python train.py --num_hidden_layers=14 --hidden_size=256 --num_attention_heads=4 --num_key_value_heads=2 --head_dim=64 --intermediate_size=512 --vocab_size=6345 --hidden_act="geglu" --norm="rmsnorm" --norm_place="pre" --norm_eps=1e-05 --positions="rope" --rope_theta=10000.0 --rope_fraction=1.0 --qk_norm=false --attn_scale=0.125 --bias="none" --tie_word_embeddings=false --parallel_block=false --init="normal" --init_std_qkv=0.0716 --init_std_o=0.0135 --init_std_up=0.0716 --init_std_down=0.00957 --optimizer="soap_variant" --learning_rate=0.00339 --beta1=0.95 --beta2=0.99 --weight_decay=0.11 --lr_head=0.00601 --warmup_steps=200 --schedule="wsd" --decay_fraction=0.547 --decay_shape="linear" --final_lr_fraction=0.05 --batch_tokens=131072 --max_seq_len=512 --doc_mask=false --train_tokens=746700000 --max_steps=5697 --dataset="wikipedia_en"
Each number is 128 + 24 x the weight over the matrix's rms, rounded and kept within 0 to 255. Layers, rows and columns count from 0. Numbers have three digits each.

# layer 6 attention output, 256x256, rms 0.148, rows 0-54, columns 0-255
090144168122067068095144145119104108129160143074063084086164132112114169103124123134125104155144138111148128068162112107109172140144160167166084114114132154138110108172113110155149201113122135135087156111126140134111125164137174137116096108170140139124158137110125162146120085180131084163136093115113141126148143075075096138104118131136158123145121096124206056125135122137110152131115084082117129163115122102088116169145102144111157124131149119094119141151129136117150152101116164125128155122138131149111177159095091091120095107100119122113111162137099089122104124136108106146174148192113128190162087120155111129148105134091135148119127171125117111114105117082084066137135106151108151128136127105113144192126118163142127142142117096121104178163174165108130157143143168
111142129125132129142130141162100147132105090121136137125118125111074135124101158134103113107126146153140084132112119099137124149118086086138113142127122129077123114139156117130132099104146131103169122118148096157082097107161123145138110129140136131099111155088190153153142157115098148141074162139126121156157104084140166108233164135129171169116129115092124145126126139099131147148158176144127060161153105147131114137120117098122114127100165124164074120106134103152139147160149153136124146091145159129127136113131167103093105113116124140144134160135148138162138125161131148157096134115145162102115128122129142129121125172158094132126108139144175125156157131187145089138121130126144130149132162135122158141104142096136117176111138111136097114160112094141141113133111155
134105132108189127161139115128111138132145068143134122124119108131094084123146133101114122134109111086166160115121143124109097111125152086104116120123099158135125144129069084126179132108122124138114098093087131150130129147128161112150149104125146120146170119139140158118131146088136076114112106112128165147128160122120163159142130139125078123146121113127112169135109116158096100101123161126096096149115147171125162136092116142133127100173171151128123135122087134133145125119126120146165125127137110097169126104110110160116137098123142112121139117144161148106116142142149167116084125141140171143100063104098101160150132095102081080115178142123088144178155087112105124125123092134122111133116132108131157087129117124090127102116157147118128124101138151129089097139124140
138121145101156123089123115128131141080138131117115125162147168116129119124153107124136144128125119143127150151117127108108077160158119147155128144166089098110126116134123105149125100136110134110140081107110156104153141081136127162144075130118095142029079100138173096140199114107119132108146108136112119080155120155140130129177127155132151084127114154129082105150076114131130103153101172119122129138143165169110109104135124121127113138121108129154119190143152121118173087132144141108108120148120106147106088126131135190130133123140119145099131135125130119111114144147094128085088105155166131107097106184148162085119115132128078150114133127099126112134113117107104106134123128141156136093105106141075094120125079158107119148111115090088088102122097168157139112114119130
124128089130100101131165112119175153127132144197122114141166091129146145157139149163163130095143157126134155138136136097112125155136111145129143092148131139151105123097141142145124100139132147125167097142158132126119130155124159185140142112123144150122125131134097122119146138156132139091143093135170120145149136164082108079165102107105113107176133139166096193156113148125141108088123130171135115148077096161155134142127127119142146126090148142120104131114120153132150088117123105092133151123154158150121153084144115130122052103107163136145148120145122136123101145137140154141142102143161103126132126155120117133145145114112115133091096063131122118140132135142132104095151130077104109123110078120123124114127075089192106147099183131095131131105147116169095114152156122
118086146161131104108143127155131132159094100183113066148135116146141123155212086127062141063103139154107111132152085152095054059090142103138089099126170126122106144126169151154074177166137142120113080113150176127090181095103076117122104089046110155116175131130132155117094131155119107095121152133144171108152144132128180093041149053058093149117172109151131122116148129177178135105128117098097180152100126106097109127104145162115145130106170113108113104151173186103135114131113163161161156188170157111140096068145140179113152161068079113086129114145195161108117120138113178086097119124109110147156103157121081108127118099124131158133120093132169090103108147087188063126136074117131153144107127136155139153134158095162136115153097128116103136108107155092103119098094089
159123175126129148114152109140143085073155119146155139150111142122119155143094139140128154104150113111096124136104105127151140098131133126171123137140138159119155120125110142172161130092163140108130091111106129147170159127097120157101178114123132108185162120125169072123163150123092102150124127096140120103115133103135127107155113136096126128120126151115125107129156086141176159095132178107113143132113127123116109107132130113152107103111107111126132174114078140137157176159146134136142125170127097111104078107122174140131160173125150105144121143129118166173139151153145125134134159140082131101124103120130134144124108114134158136131149124103108087155132140133119129044125123155118086095166138138141164127068125138101172075080166125122096161135087137132167120100157131
130148150082147156122070105141173114127141146121097147137140162104168106120099096110103103141138127087132123145099145108138122141105128098085176163163136131095114083151173154138121102135123126106119111124138142160140143174097123148147146141111104119168135138127126112141134127124134121140108152199122068113137188117136135155165114185121074116114100111108128060181085141144130143128132137114097140108105163095145115149131136139096114158104140131114127114151142123132146131147172175117138118158127122141161075126096099104170140142111128130131099129139145125149142102127158097140119186118087166155131161082105126087131117151138123150157147112101101176113134130158135160101117159134105124108141131113132134179144119116136115134175152115131128120103151110097108082109133123
154107129148131151173153147160102125108099119112106155076150150142102138109121129112103149117145141110103138119131136082086135115119128143106118091109134157161118112141134133134129082117155107157120153133128170120141095123134195082131134093166079140120124102154091144143110166107133138132123121141116107144149071183123113105169093166113115116139127152116137116105120089117182169152113106082121116114147122099127145151118140108152101129095136137122163117141067165092160126093093183138105122146124126161130097134131139149137101131146088110145131110157106133092110182139112115121138174114158111100120129111160114140129104121127123158146080123091142158165124152133069112165081144141145111099136097106124124096099135141148141080137119133151128137108145139129057132142164148
117070117108136153149134179155119125118148111141114174135118106129159109163129127138115084111117145131145121120132091158109130121151134142151135120147104131142175119096061108164116145137143110178130126172062085155120091117192183082143156138112132131118143080095152095120109123169115115168160155128129140095145097099132070153103077081115162119090135154140110155161119124106148166146142103111118101112117105131127132125111140105144121131148156083128118113120119104139113154110066148123150120155112066141142136122096114150114132157168166114146130121109124162102159123141114133118086150125117168113136129094102121134070098159115145128152148092155141110121090105157135111137159115102119140156102114082118105127145106176113123092134141147116086143126115097153108138160110142
139140124099139156171125150181106131123141134122120111062172112102115119137143158121147168155116109118114157099159126106124107130136140127111130140153133094162112115131161107128112084089115154124123121107109096092138137099146148130152090110117057129140135107120127138126133143113115152101144138119124133107150124093167142129153127124130114140105179128115122125105165149149146188139148120103121153110141136115112114147135152136141093117085150091160156114165143108112155123097126146133139138135166157115111134123167112109104082158112122134137136122112119086135112163180157158135149168125136100126120162124165130138144109119159113157128127089157138114137131104113141145132104120138109136117117139159064114092129146134134137125111144119125116169162127129101147111151133098
114139127127137078100152123104114104135127103101102091138136117138128159105139127144104155126137142130110123115163128092117146122114107132144125153143136138120120154142115149145139119116146143112107093123135118206160111126162120120118120179107123126124113139109118125080114114120138156123162109100145116173135155149136148091099093091145169143136154139149082158173150084118118149136144147119131155146121134133107117079115068108165094110113152096112164103139135146144125132133093132137112115127184082068118132171160149141125120105129128123076144146137165110137122101128139150140147128132140100101074095162142137149145111109126104142148150158098150163126137131125129100153133138151125131120143135154147107113096074184116122138140180111154129131097105161155150114158146122
155144143129106127158156178131091147163153093164072113132095105168127137164073143097092116118114139104134119137134079145158110116150135129143148099168107085157125118114142084101124142137129138115134158132128113150115105116147083095153071122134151141117149097129138105148180148104070088158134142113105143116175129086153150114114117157139107124121120148147121106097139098112106134155187132129161132166154131126126133141155122093122126144116143150115083132150140142123130130169104151143150156113139132151147103127129128137106132100131103158112107125125132155082128075176121128137143119125127135112107104148118115139120154123133094172152110157169114103078144117083141171145152118181129161124164160112121137123145117149129140107150123112128142133138120136149144101132114169
172136118140127102121124129125106153109137145117095115124103136138120129117151126143107140192105102120159092135120108122144138141080129080133088127121101105121147151158131154147143116155146118145130100171168080107128189159182164130155105122105147129157155105135136155126128144127128132121145115105173151137144137107103116120146134103150130143126148124098132171118121157114127084106136111137112140140145146136152107132103168140171140116130156140114113143137136129099119161115146118160115178114123141144138147167095110134110118135106117126116126162125139159115133132138144161097131094148128116141092103111106113144160118142136132119110121153150099096116158120111061133121089134104033122141113132164115105126133112111092119129159168103154176098095130187120131111086105172
133122118177123125120138107145158074122118157155152131109102154144076125111140107146132166107135118153120089107158155098157148133146114140101134120155079118144119116099118101137110133116117129151134095139151151084136118143116142124082134114111123124125111105107142191086107119129071150120122154143096156120107086103127120141094070161152114120140108096132170169094121120127152128167173109146140142095130124142153079158148096120126120137129163161124172124144114122138110100158136129168139125126120169105147131187129099130148159121140126135139113133148130121106156067161099103115122073124113135107110120108140068105144123150158140126115095094127120091175164131136140093127089054115198124130139128130145058132144151113062118082136136120120113119089117142117144142131109147
068149122132151074152150118101110170141116152118102097138126096104120140115089089145113160164115146150120104107141095149110116109114104084099114161108110132148076119118141121101158098122141166179117146142102126124124103095114114135116100157130149144128129161151108173163104107126112093147131168123183085111146135141132147150116117144134125167118154136141169127123161153094124117104071148117135144104118115117123111129142112118132166125168151120124131115180146109156145136153083127124144129140063179129134135136095127092130136131160069128115130120129133176150123143077173127109096095080123116124106090125136152104110130092085133113096160115093170122126137097130094112161116150143117060182121125164124143149130130104105153124155172151168145113123132137116117122101133121
106150137153073131118130110143138141126125120114130122115132123073111124137095132095142128125123124150110122107173126114149138101109110110159143153129142196109125098125149151129136133115101114197115142109156078103147116156114116133142094175094111115145121146099162133100170148108113146167119110115153119119123166139132140109155144114079127089103105152134127120151107100087183150153095126096078050098099097129108125120123162101133135117115074126124082116143156146147155116142173159131073101130129095170125125097127120147103131132088120157134110115155164131130099108136155155152112151170116116137139135115118150123093177132107155144120116144141159112083117117156114133144078173148144133120185143153118163174140104133149167141131100125162104177079191143113143102135108100
153123111116121123149108136115141148150120145118057141122125145141121110102132108131067155117137111121144107154137137106135121109113120127112135129120131122133124103105143137112127142116137150159168130105105105134122145134149084121127107121162112137135130107111169113158157126114123115099087123121133108080107128156119164109155136162137126136111110099096143112106112096106150186144093127115146147142138142113138122137086186117140086099095128122128112134136092132143129152132142155109125102134113132149150130127120105122112124135128135139123129132098120142169125150102122156168137135102126157119142125127146121156096099122130089147112145127120165087139067137084170127083051148125097125092118081105172140137165114141144113102132126091129091108162123094112081155185178108
106122143108107112128125129121111167158114099131122141109112093157115118112102119099155138129097154091148109143088089136146137118107107112090146093126142153119124153110113094122156111126141128151087143131106126121153145094086093087120143168124127123152163094108105128097139114141143144161108085137135193094101106103101131098145117106138145095146108169102177153133136118062134148137146081117098152155138143155097134133150157138095133089133097115127137123109132113122118172132122118145153142148128115146122150127109137151094106172058152151138120128143129140126099113132138142186179120170096112094134091144094129149113125140138134117177140120158129141099171113175128137102132102112081094136103135165141105160118135102102129133085143125125138146111117154159149162097114090
166157133167088122185098121081138148135130126150144136119129100121127148148099119150137125113124155129147149145112119166127166146125099092156106126113161131165148122197108084123168153113116144144135137118136143101138146108090169082127126154144144114097138137155121136162123138147113135146034094084151128140138083148092130129147167109149128126051131128127108108141180120148126139094121108075141110108172157149139161132127121161146126127111106122125131134145143133098113149138087127148081142114132128132131108185117134152158127135129129097140140134110114133134115166102155160161106124104099156117124096116130136110113095116157138137089137157149102148129137134104085084126145110138161098181138181122132102138117135071119085144160144094122123140176130164147106127094131092
157137135120119117109120068143125154170126117073153121128167106080122110144135132115069101103134156129136098156110120187119147111186141126121145138117107155108125085100093125111122121138104103163146125113129064156095174132082148112096159143131112134070128140090105151110135120163151111125120151125129130141109129125151118182101163121106162130135137098104179174124137111105108161103079126105135104096149094178114147154144144122132128121137131096117146149124094119122103174061141122138135123119130142156132116122120113097113107131149112144140111104151125109139154117164163084081139111142122126139139120111162151103119085098107150119111177142114089128139146137150103167120139142127176145141101108127159152165150129108104162126138103106162128142148091117106090093089131128
124112121076095081180159109132129114141139120158115137084164095128128158148132121144109150176133117122099118136125140134141160118120140107119131127123156103106144135127134127119146130136123134132137168144139135129068173128115112096132114128145124138146119192106153162096093108162121136148144197143135130186131154120124130174135164104149150109137130154107127166113123105109126138142162126100120091125151108167178101157107170098084102139150159131119109134126114132104134139084108146141155170139083100167154128152124114138139158162131127109173100164114102124151120162114139093156123147155096127095151101109138130133107137134142125152125127137125134097141138170112127125092152121084105134162126145128132149111111099145150129115152113134157138095138096115194133116149164135
086119136096140137103097141155117090139115123127164152153121154140145132102116145144113109123082151134124074116117144121127099165140113125149132149153143144110096096111141142089118132098087123147144132128167154118126125115126106108155126093115079141123096141165148108179124148076128143156177127122135130171114137152152129136130100182112119121161150143138109098133122133131160129131147168153142092117124134129152134145083099112118101151124120108137155109111148152119108125115133122096179104145148117134124123125118136100116140139120173130170146133139159140116148128110172106180130085093173109096159107131110113185131159117159118121151108113133119116146091123152094126125161140161135142102135122160155126154128181154141083118126138061140134111132174130092185116130147110
131128141103153171167090121129140097117129107126104149115092145121181138136116110161127120117101128087160104097148111135119099108111143125129164095167106121103123110133085106144092154104097142092112111104115118123173151139184110093099097146105152160154114116146097109127094123148169129108137154146151116104153139160106104192136090095126113165134102125108142165149144092134130148138170106165116135169157109111159141147096139133133116154140128135118117138130103168125116131099134118149130150140116107145144130145105145091132146108138118128087146138144139156089150136107104180142132099121150131118098123111136119117104117101154106140122096151066147063140139117156094159143126096145082153093107103113173163080120147154110153160113153129107118135156126114123098119111132082
120132079155103113142096135148142129106139154132128124174119168095119131130093101113130102123112131139111132130138126114113146136079148148137101163093094126134135171111122139136124096100106119122120151148110147075122141111125129126122121085094117105122124110116146133087132123118165109129091141138109149114138158127117108133164117115098091086125144128118121091100136113186112103095157155085142163131097175091119140158145133152116106113133091133126111119145110084129135119115133109132133174117154157105162103162096160154130132123112150102105119126102107123135109105149103119166096130113102157143126123191142125147128145126149146058111118122162076127148136100181125120093120106118127124117102107130206092141091128150076134149138156107124122122109131143124126086131130127
097120098183130137104138141134132110180128133118132108115140116126122125131129117111165124075139060126099138107113102163121120117124123106139115134145083150112122164125095164119161144095130132155088145113086125110135141125107129118142126155147096120113134099125123141078142152118179107111163117104125140136123159137139145145135111109116129176186153157140084122105135171130141124152123174174089135134154156133101120098137181133115120132107111158156117120132128145162140101101091141123124145135112105135077096081140161110154100097111134141173103134120142144119133171139123099097109093134177154121091129157134126110084119142207132128163150118086120068113081130135167121170115142121109107154154114165127131131085159137182093104130087074152100146116074120102098099159143127
103094159115105133152140123106153096123095144127081149151130126135129145106145134132141134155155143141111073087121147154132124124118159126131166138108142143133163152101104147129122139115135144149152132114116138138075136140127117106150110114135153131145132168073101125159113119136150148138113145098128129125111089094124117131131132121103107108171121102121097104120141114132137110109112125090146129156119167105100142120114155118075132150082120160167140131144109116136123138139120170141135133129097114168107130170122102121100115176106122118105171154129136117104133118135139103134140125129134103166085113132093126190127132147168137158091139139134146145151109132174114106138094077141160135150148093092141105154162123145101115131129101161143102152149109100144101103118111178
127114134099099166159135158117148122137080124164088134123162136129162126128131100121125107133105099100139145201103108109113129080112139132170130125140180161163128106112140108130134132083134125127165102129131134093151108148136128134166178105122161129097127133109152080130104136099149108136121117162160105151116131131078125142178155101122132090110127125090125117147135149106156160111144172114103123103103083155106143101117149135162102114106087118130118137097153121158134148144098151074122128110156159114143160091158111073110090135144096135120148131136124110098125136119142132143102122130127131148118158148106165110134115134149115159181134153145119152099104100135081104132122178138135098080135137092123150128144144107108135084105112081140097137132166163132134138129119113
075126163142147123110129121132128116144116119149129129097122158107132160098111186124130167086167136134162148129112129099126102111090150121079144085102098114131065106138117117142086144122120098119109111120115128158137150132154111120150160118137103205110083125103107165146146171154124122079098136118134111110159128143138131153115124093144105127143151095101154134147128108139104130203124129152109139160132173108101136134114174155158122137077150137122179123124111115162141125111139099123081105120114107130137084147148122134147102096117109152140077133189122143159143154122144127105119090132121086102073111155156154108111120134133137146095124135097136146137153102095128124166123098141107127113145182098150100099168083164121150144136123081114095127105143086150084144151151144
144150150149102172090107139119112077089107123144122141136103190145102141121127111141150128144160123152097120151137151132126129126146147122168137135152119117118105136115178129107107091158122119081111132050107133089126112152115134124058143124165133114152126105096127138149123130106149115134138155130122137132125146095151120103117106115099148099123130136129112141105176139145127107186151109141096123115156148169124117119131142147126141146118136138178097171129117098119127123127164156121127116157131086085098140092093158106095145120104132136103138100122179136182113122147149123164129121111141175151123091112139100092095101131103091141129142086110149110083152151128145117152133114143143111097141126096121155114107144155114169128102116107171107139102124103146140125111118142
148137121164106109148146115123148093113163145127126146106096134134129111106122147115121151084123114142175118093156114106124110133143164122124144134135113104116138133141142149098161140118136135123129095133122152133116133118137150126149127122143123156094107144139161072135120149102131137143140112103119144113135128085128166145148107124122105148125097164129101175120128107131149103172100120185147143177108145140101110120109094129138153105103112146148149096137092104137123105123148118127149183099111110112151135113162115092142098123149134139158117097106124131131157135143142105119126142128092140157107163123164147143126124200133129121141116173147157132158114119121151082142139145120074137147153087128120130120142159174158140127115117156104175125100131103124116116120157138
142149139157130108149132128100112140152131099125144127171145147130133141143128116129164131100123113120073120141172142150157096092112082147126117150123142098156129123115136114144127129156169142110160156155180136098134145196115106113161145136137167131114127162130097127163129091079139084084126102139149133097158109159142116090146169146115103151108153137136136147102137128135125166094090130116140131123131119171107153143149129127153111172138139109131108108173163121138123146125158133093112127147129108134113178109101130116137130166161110154107147152151151212157140120121117137122129139144114116086125139149181169100149115097102127128175112139151121155117162148139119155123092144158145119123154142134090146138083161136123107126154206140139086116089080125087132153141142104
144099136096127126122132147121145105111120108086124120164139154115147149139142140095109104091133155115115144094128103141136128127150116148119153117132151119159137152147154128088095130128121099115130180142128128120161106166136131126110159148092121121090114157100099125141092153119127183122130112128144126154098163104131134118114079096109129103101132130137125114142143072110092124105156147097106125109105123151136080124145117118091136138137079119113130107119120164132120136111157115125170112123108142093084105090110131123148108111138189137135121126118091127133134138155169158144106191096105133118108130068165123087119143148100185124140097196111159118145127149103107125142134123123126155121153158125137169170151165081122125137104096126079109129148151094142120166089123127
132119101138083180104141121143133084119141123134162122070120156124113142142165152115086133130131108113130073109157131103134168096120139107148140084160150126115091129129110129147117086120134131120136121091139083161086118158123103148144100152101164129134125170070119116081152156111156135153168112114158135144139159081124159094136137142143142114104111145155144139132132114133117121148089167132133120158140156164121133153115153125127123103135118117113110135090113131154136119125114161105157139090105130175076110104135107120122137143108078146151110147138123132157124151136188144141108170113177135138115115119129145132114112165169139108105166113146097113135115134124127119130150141101126145111144127144166116143124100117107145117130104123122127144128123148116097105140137109
097112120140137147145117153116152068150156144102093131138125127100109128105151141128140140150135137131129129102126132081089130155146154155126095141099108119126118127140145084115088115118132116146124169105122119152156093123148119087135077080166082141126154103164108115106125112106185116080138119089141154130132145124112116115150163113137106123174142147196145103105115145147115138110138152139116110152101135144130163122157153110095109144134114121096153150109150106154139119110105143184127133128158096123118145155144139111181149098141147135114140112165137120147147133106100130150155068157149130140158141135136159143074141132105118113150146145130107110074108126134159137095111089212120123146117113139085161124112121110100197103103094116118107116115114121134108174164146128
110120119111134097107138172141108135138111143137126108150123161120131116119108151089125102119129131133090108101139187116098110154133075132130165131133143169093123121146145107105112131082129104092116132120139168142144122147134127100107136157135087093120113145166102127129118115106158111151102115152117127164100127173145152125129090117115167121110114139141145082102096101122117126153128098141128111122172133090130132129139159088148122155126111103128144130122110132188149089111167125130146154166156088097123100096135178147153155111156142113111126156106042121103108129125123153131180134133094123114107131134127113098141144101181106120132151146084144132205142119145161140067090106106072112142180151139131115121137138151123127112130136127136106121188108131168081100100141152
107100095128112112084129150112096180139110139116094124113127115126147082159117126112129113098156119132136150103126121113127122149162075130095117117120131156108133136152154086139130121141101143180156145127102096102138122076136130152150128110113154137134101153150098126155121154133136116138153062091121133108129124146112118120160128105154141125161132161111121083117137119061106064123111136127135139138138139121118138123120146154169136158136106124118146170159156119120123099121112144119125135117123131128121139106179120153113115159116165134153120116097086151125113117135109123140145103152134117131139128156100113126126171117144092124138111130108079151117093182150116167128126133151142079146147147127120097083137135166134118124099103086172197151109140109153138135090118137
168139112124141112135150094108125100184143122145126135146138119108149122154126127091109111138160156093136107143107138147142115127116099112178080096155112132148136112140134161166178136129187151104129127184137125151145137157071167069133153108128132141134120166102121155098133174086155073102082109138146131183127115102117130151130151136099168129131125134149120139103169113112136121140110111114122125094146140094139141157126106125155118120146149188164100161150142100162137170147142158135126114152120152097098135098092131118079120159146142163133127149136119133137193133099147094131147121165098154110125148161132131150148078098157178098091096076126107111131147086148115121130117103127137081118123111130107152200129128158153091113137140099158112124147152127116157168141149126
125160167123118149145097173084144167113137106140112142104128111097144162118141128106166144136148091119161117139140159166071132144104163158121102134161142134126095171133133074057115154168115125155144156119123110100201119104134085166115193085137148101118160100130132142120134089108133093112151114160140139153085113163107154129085122077142126133092096142098090088132122160161107090152161148093164170139132151167132063127129099091118202143131115149114110118144104157098143156089156090095093121169104162125133156178153146154131084119160103113127138104111128166158130163139108117134123113097118161130114109114158135119130140148115128146105105153072115148129121109158125157124192137135151117101171142131097101159109102189143159138109137131115100144132131096145102094107084177
116141173090117156131153129095125098140109138173075153127146131136168150134148139143102122097130117091153166089096110109144133110126124113106149150123142143111137181160109168143141098124150143150116173126142148146105116137134130156130115149139136122144089148098114080123133137148160133113125145104150102095149135133180113155169093121132114065137128098137078074127167139126092155127145109126129141090127117171125143227135120084125116107141114140148110151115135121134127126158088128156128153120127133121143176103118140097130141099140117139142113117148161154180163101111130138138102134147135121119111141125115091089132124104146099125135175109121137147092162111161109102142173088142141143118105121146138119120143140132146151103146161151139126132137137110147126148084151103
128141083136163141168178165129158155163145095130160122139078139133215164132158055113152138128148211184152123126112108094138134090090123108109147096110126127114131161117142157186118101097106192181148164120118101124186113164102107135110140130068090149123093135197182089145136156177110170139096121147128123136103098100173108149143161128114113158186149143149191144121119099123127083080080126160123132120153170108095117133113166118108125129172113106134152090127153128113186118096116153153106108151086142143110125112150103126184087130101131101120168088134191104111151122075120107080162095158122113135110174120167137155127149195113081090134139164140098117071108095102123164164119160118140113129130115098107167112173179098128086162163154130109137132147098139130167121108117142
111189127122108141154106128128117169149129100150154155148126142182134105170118139102100113136124138156115125113144152167157132152132103126149137130126156081124113145143152111122105144134104119143176107164138117111153133121132113054132128111119184138139091085173164103145123129117140152141167124160090128089141161131087132093148095102132192109075134131105154116139129146151115137099130146135154137149135070136104083109104091145182110112170143126132097135076153123152088124129124098084171112147166116145092116106146120135118114132162110166114128194115141147156119143162145108143106114087145123094151165129155162139171114139149154129125113153142111160124140167119148108105158137107130127093135090125115130094148147127142112115168144124173158126107115158131099170106143134
110125156126114083148151140125122089165080102105123097125134150095099126127128126158169106136120132114159143119107162137143141134123104109142107116135146108160083126156127125107129101143145127132119094118143106161111128139127116108127148177089108100094108125087127125141125144080110128107140128105158124113099138127094144046103136061157109130124142120133137090153140184139122124091155129117150111149107108174134100085196109142112124123136139160109142140131159139192146139099141113136141134107104104154140198129137128097138113155126108147122134111144126121119165093143133176093165097128132123120190116110151167137137104137109118087178120124137118086158097119133091202121116104104121183129086126125115086107112073114114103153099068144116166116175157123110152121115137113
096130107129118109144103088076099104123153118128133123133132182152106135112113157124125130126116120135133096129145118115140123114133159098113155168121157133144151152098081131142134110143112122148093117138099129078123089143136128127139131175163135101111118117161094142130103109116157134114157118124138149117148143096173122128129155122130123102176097146139174179153120098173164121153131147103151100114076127149119137102104131132146116104109113125082142143112169132155105113142136130127130162121104145135124144101126129160140124127111165137100141095127124187144120164083120072136094162107100123156120105144119097157108156136112136105124113164120071135067141120158112105143085106125091157113111095121103093151118137132090123165137164101080124144128118126119112140102194110
137121112105137122131105112117092115120131139133138110125151141140147151131112137101147149125100164113131096142120138144084107125171144114109195076108111151090094111124166122106081124130120104104159105152157107172114087154121088139129123111091125114084130081147121157148092131145114166136108127093167128124151148144087149095105110103116082138101123157111187161112127145142129176124138130150128115114102108136165153132126136130126119123104135147093135122146139130117086140169181102106131119164109108116177108149160123118092141129135126146132109088093129168096123097114128147139147132097095137129174155126140133137127126106129106083178093127139097090139131143111143135128113161079135158134152107073166136075114150097137139118150142119170140133121096146116126111127176133
160095135132119156176185174155160107109134125116158176151131111128124125161129148156131093136136113105121149148148107115155100104110188127149142117139125137126121139148141091117184146149158156102179157119119109144076135142125138116149141128124134080124125055127093125146136147106175125165110122100123121141111141132149130119123127108090083136107158102099139082143152106143078086128134119086107120146111108124155137113085144172111132128122115107129092128148115131123127150089119146107118091148112162157113160142132085106122131112103142100154166115139130167071097153105107155127119101165125133159102155133147152135125135126129157116152164140119080151128106143139129166137133125098141098117121140167152093109167146119134178125124130139129158145115110113139128170170111106
117140098100092093133161160136103103138095085142191160128137100122133134125117125119151117154110141140127132147127132123165100134124140152189106155121154162126181111135145141128168125146154142124151157145210071120133154138149142116173157126122130123150122067132124147141144142125126160146120159120103134143079119145126139102152111133139108152100146124109107153118110135108156151108092127142149127094172097126132137101091103127117160147143178153113121146103122113119144134119121126170120125108159084110120183160118095146146141135126170108133115135146189162088119129133157105139111106100109133129151128123126124121135128107089136108118126147143088156148127124154123107111101136116130140129120148177111133140114106088109137140122135104141090123133064172171160143118131127
111102132122122113124160080157153141148140108138183112083143115129153135142068168098146137097101131108131165129125117149072175103114145104106093103100124147131160136160101104151101134129124160083115094140131106153085179162082111111128158138068165131109151146122080125105071098153134139160114137097102120153152100125147131145124132128159088114135127122130127157137141138176143144150142109113129103100138103132135176141141138085068133132129144163082102127141090144113150084170107143127100148113133142105134098123160112170177106078119168109112108083128145093150124110142132166155145140102115149148164106136123134141088154127127147145113133102141127099128132140104151087167179157110088164143152129129163175115104113121173111132138180102129145116132170130113150125108079090
178115106106103103134101109173141104160135167146121094117129144114126114123147137116106154141149117091148152151169154139136120158157122103154102145109126150112107112134113140126129087137177138117149127120150140131150108113126138150127165125125137157123095170111127137123137143121122112113146180152062087108104113139136171129153143110132152142102171159111151093123126152138160142110069180114102119129128098114164125121116150128151111132095157121137119153112180078125159105157149123123154138146137102115149147149157121147139151125167161168113102102081108112106113128158102109132101098170125137133106124130107138146157121080137128166085104111085101131150148156135156136105141138109099125178141160132124161119154119133092140113091135102129114145118130137134132113172132135
166115094136169125140151168136099144094123135117146063125129139125111113115099125135126117164099134090113164096129150121098105134106129133125137150144099115102155165120154110101153106165172150129142162126115135108157155156100118092157166171115100086121100124107140148094098113112139133129142104137140160172056155125147173132146099113166123124171103130167105144093146083123112089132145126136193129132127146116132107138078125098093108153150139138130132161126153154157132148112144161142133132138117141117140138151166091137139126159120134119147129119093067130148154100148142158132100105144116094131152160197196113142126137142146084094145115103120115135126104106164108110131113128155124137123156119094113136138169126142133123154092152181132121149105105120132115159139111149
133146157122146134160136087122120126123180101167150113101131134093153134145112096139119085123131146138138165155121127130121127105095117150136048150121131125170148126096145099129122093137098152122123117136117141097091152120110113133111152101076124135168085140183099119118120128125151124123124148086109125169185174137158132158130140117166106152136159139135115105137103136133147147108121129138153145150096116119132131124125110091134118135090121134139125123120113113170127075101097141124112136135137132107100161100128096155101143112100134104157148110145111108145123132078085093123111129105104087088138176090099133127167160143097101165146176110151116112126106117111177131140107125164098131109137155138130156108101102146166135154135118078140132148132120068085110201121137078
127122108123108098127115144102129117149081124095088094112169130112161124117132119152150138092141125099140122107110105122161148109114141159115115164113139120143089125136128178170137129132135136140105101124123159177120096136122147098150131140157122154152105143102124151128136163148140189108098119168134100122142149117128151169113109111108149096167117106130120112120159134091096144148075112117129112131109110063121134154134118127151116131149140120132138116140148147118121112149116109131130130123118110155110118161146164130132141165152091099124082116109147181139113125096128126113169147110115132169093103106126121092127151099101136151088085097119164129131107170136129080147162107141077147123116136154096107108110105110106129103117164157160107167121084130103142125195118177
095156173139123112152064145132119105105140143145147127157134096147129103108104143145122144136123110112096161167127127105132136152113121105159164102135144103134121123158139185133152097114104098128129107158152127137149122157142139128144152108116104058156171130128136128142183107155130125133154096118129082131100160125125139119137148089133145125144131114163102173149126096135100108129187170141096112129046139106175153118104087149140119147112099167143104133104158151151113132118120138129119099144115134144142116119065068120146101116139124112149143128107121132138110144143166093140111132166117131194126172112103117147126106125119081178112115133107092101102119150096138126109130151133128092158147104078063120155148126087151117149163134163151135123141151128127154145120156143
140088156113136125135143125127115103121068144062192148140115151117106147128149151106131099128096125136135112148110129132124129107155076117092132150111147124161102142151147123131115110152114132091130120117140099187105125085136133173141164154116108104082137145118122119142164141134177098160103143143134137136089099143150122149165132168118100116138144092155106102162181128145151118146131134077109142107152135137137100134173080115098149139128112133150145167083153120117186146131157147091114084133138157136127139138088113103138129146103099139132119101146143127148126171120189159125130165160084152119098104148163105146163192151125143115137140146088128154087127145122115134137161140137150121150124113109113147113142129143126136144133122121126102134097173096133116112133134130
124134139124142102166136153162085120127135151139113112137130154144118106110145155133123149112117171125137098112138149151151109078132135124092148112112124112120139144123087104146084163136124116094123130127113097136136150159164143100105113127129158136169119132147082154140133155116123109171124145155110153129138090116134129119124132141109071144148103111139150108099142081155156118114161128101112143156119138113080171137118143111101160156092151133073125112145136091110120159137107144116131151101102153145128104084131122152119161109120135127128127139102137156125143138110140160115135098154111103115153112113122145158118113124137126121131110119122143087155129101131101095156089079190127143134125121115138108122117119157143143145110155124139116103155116120125124143096134103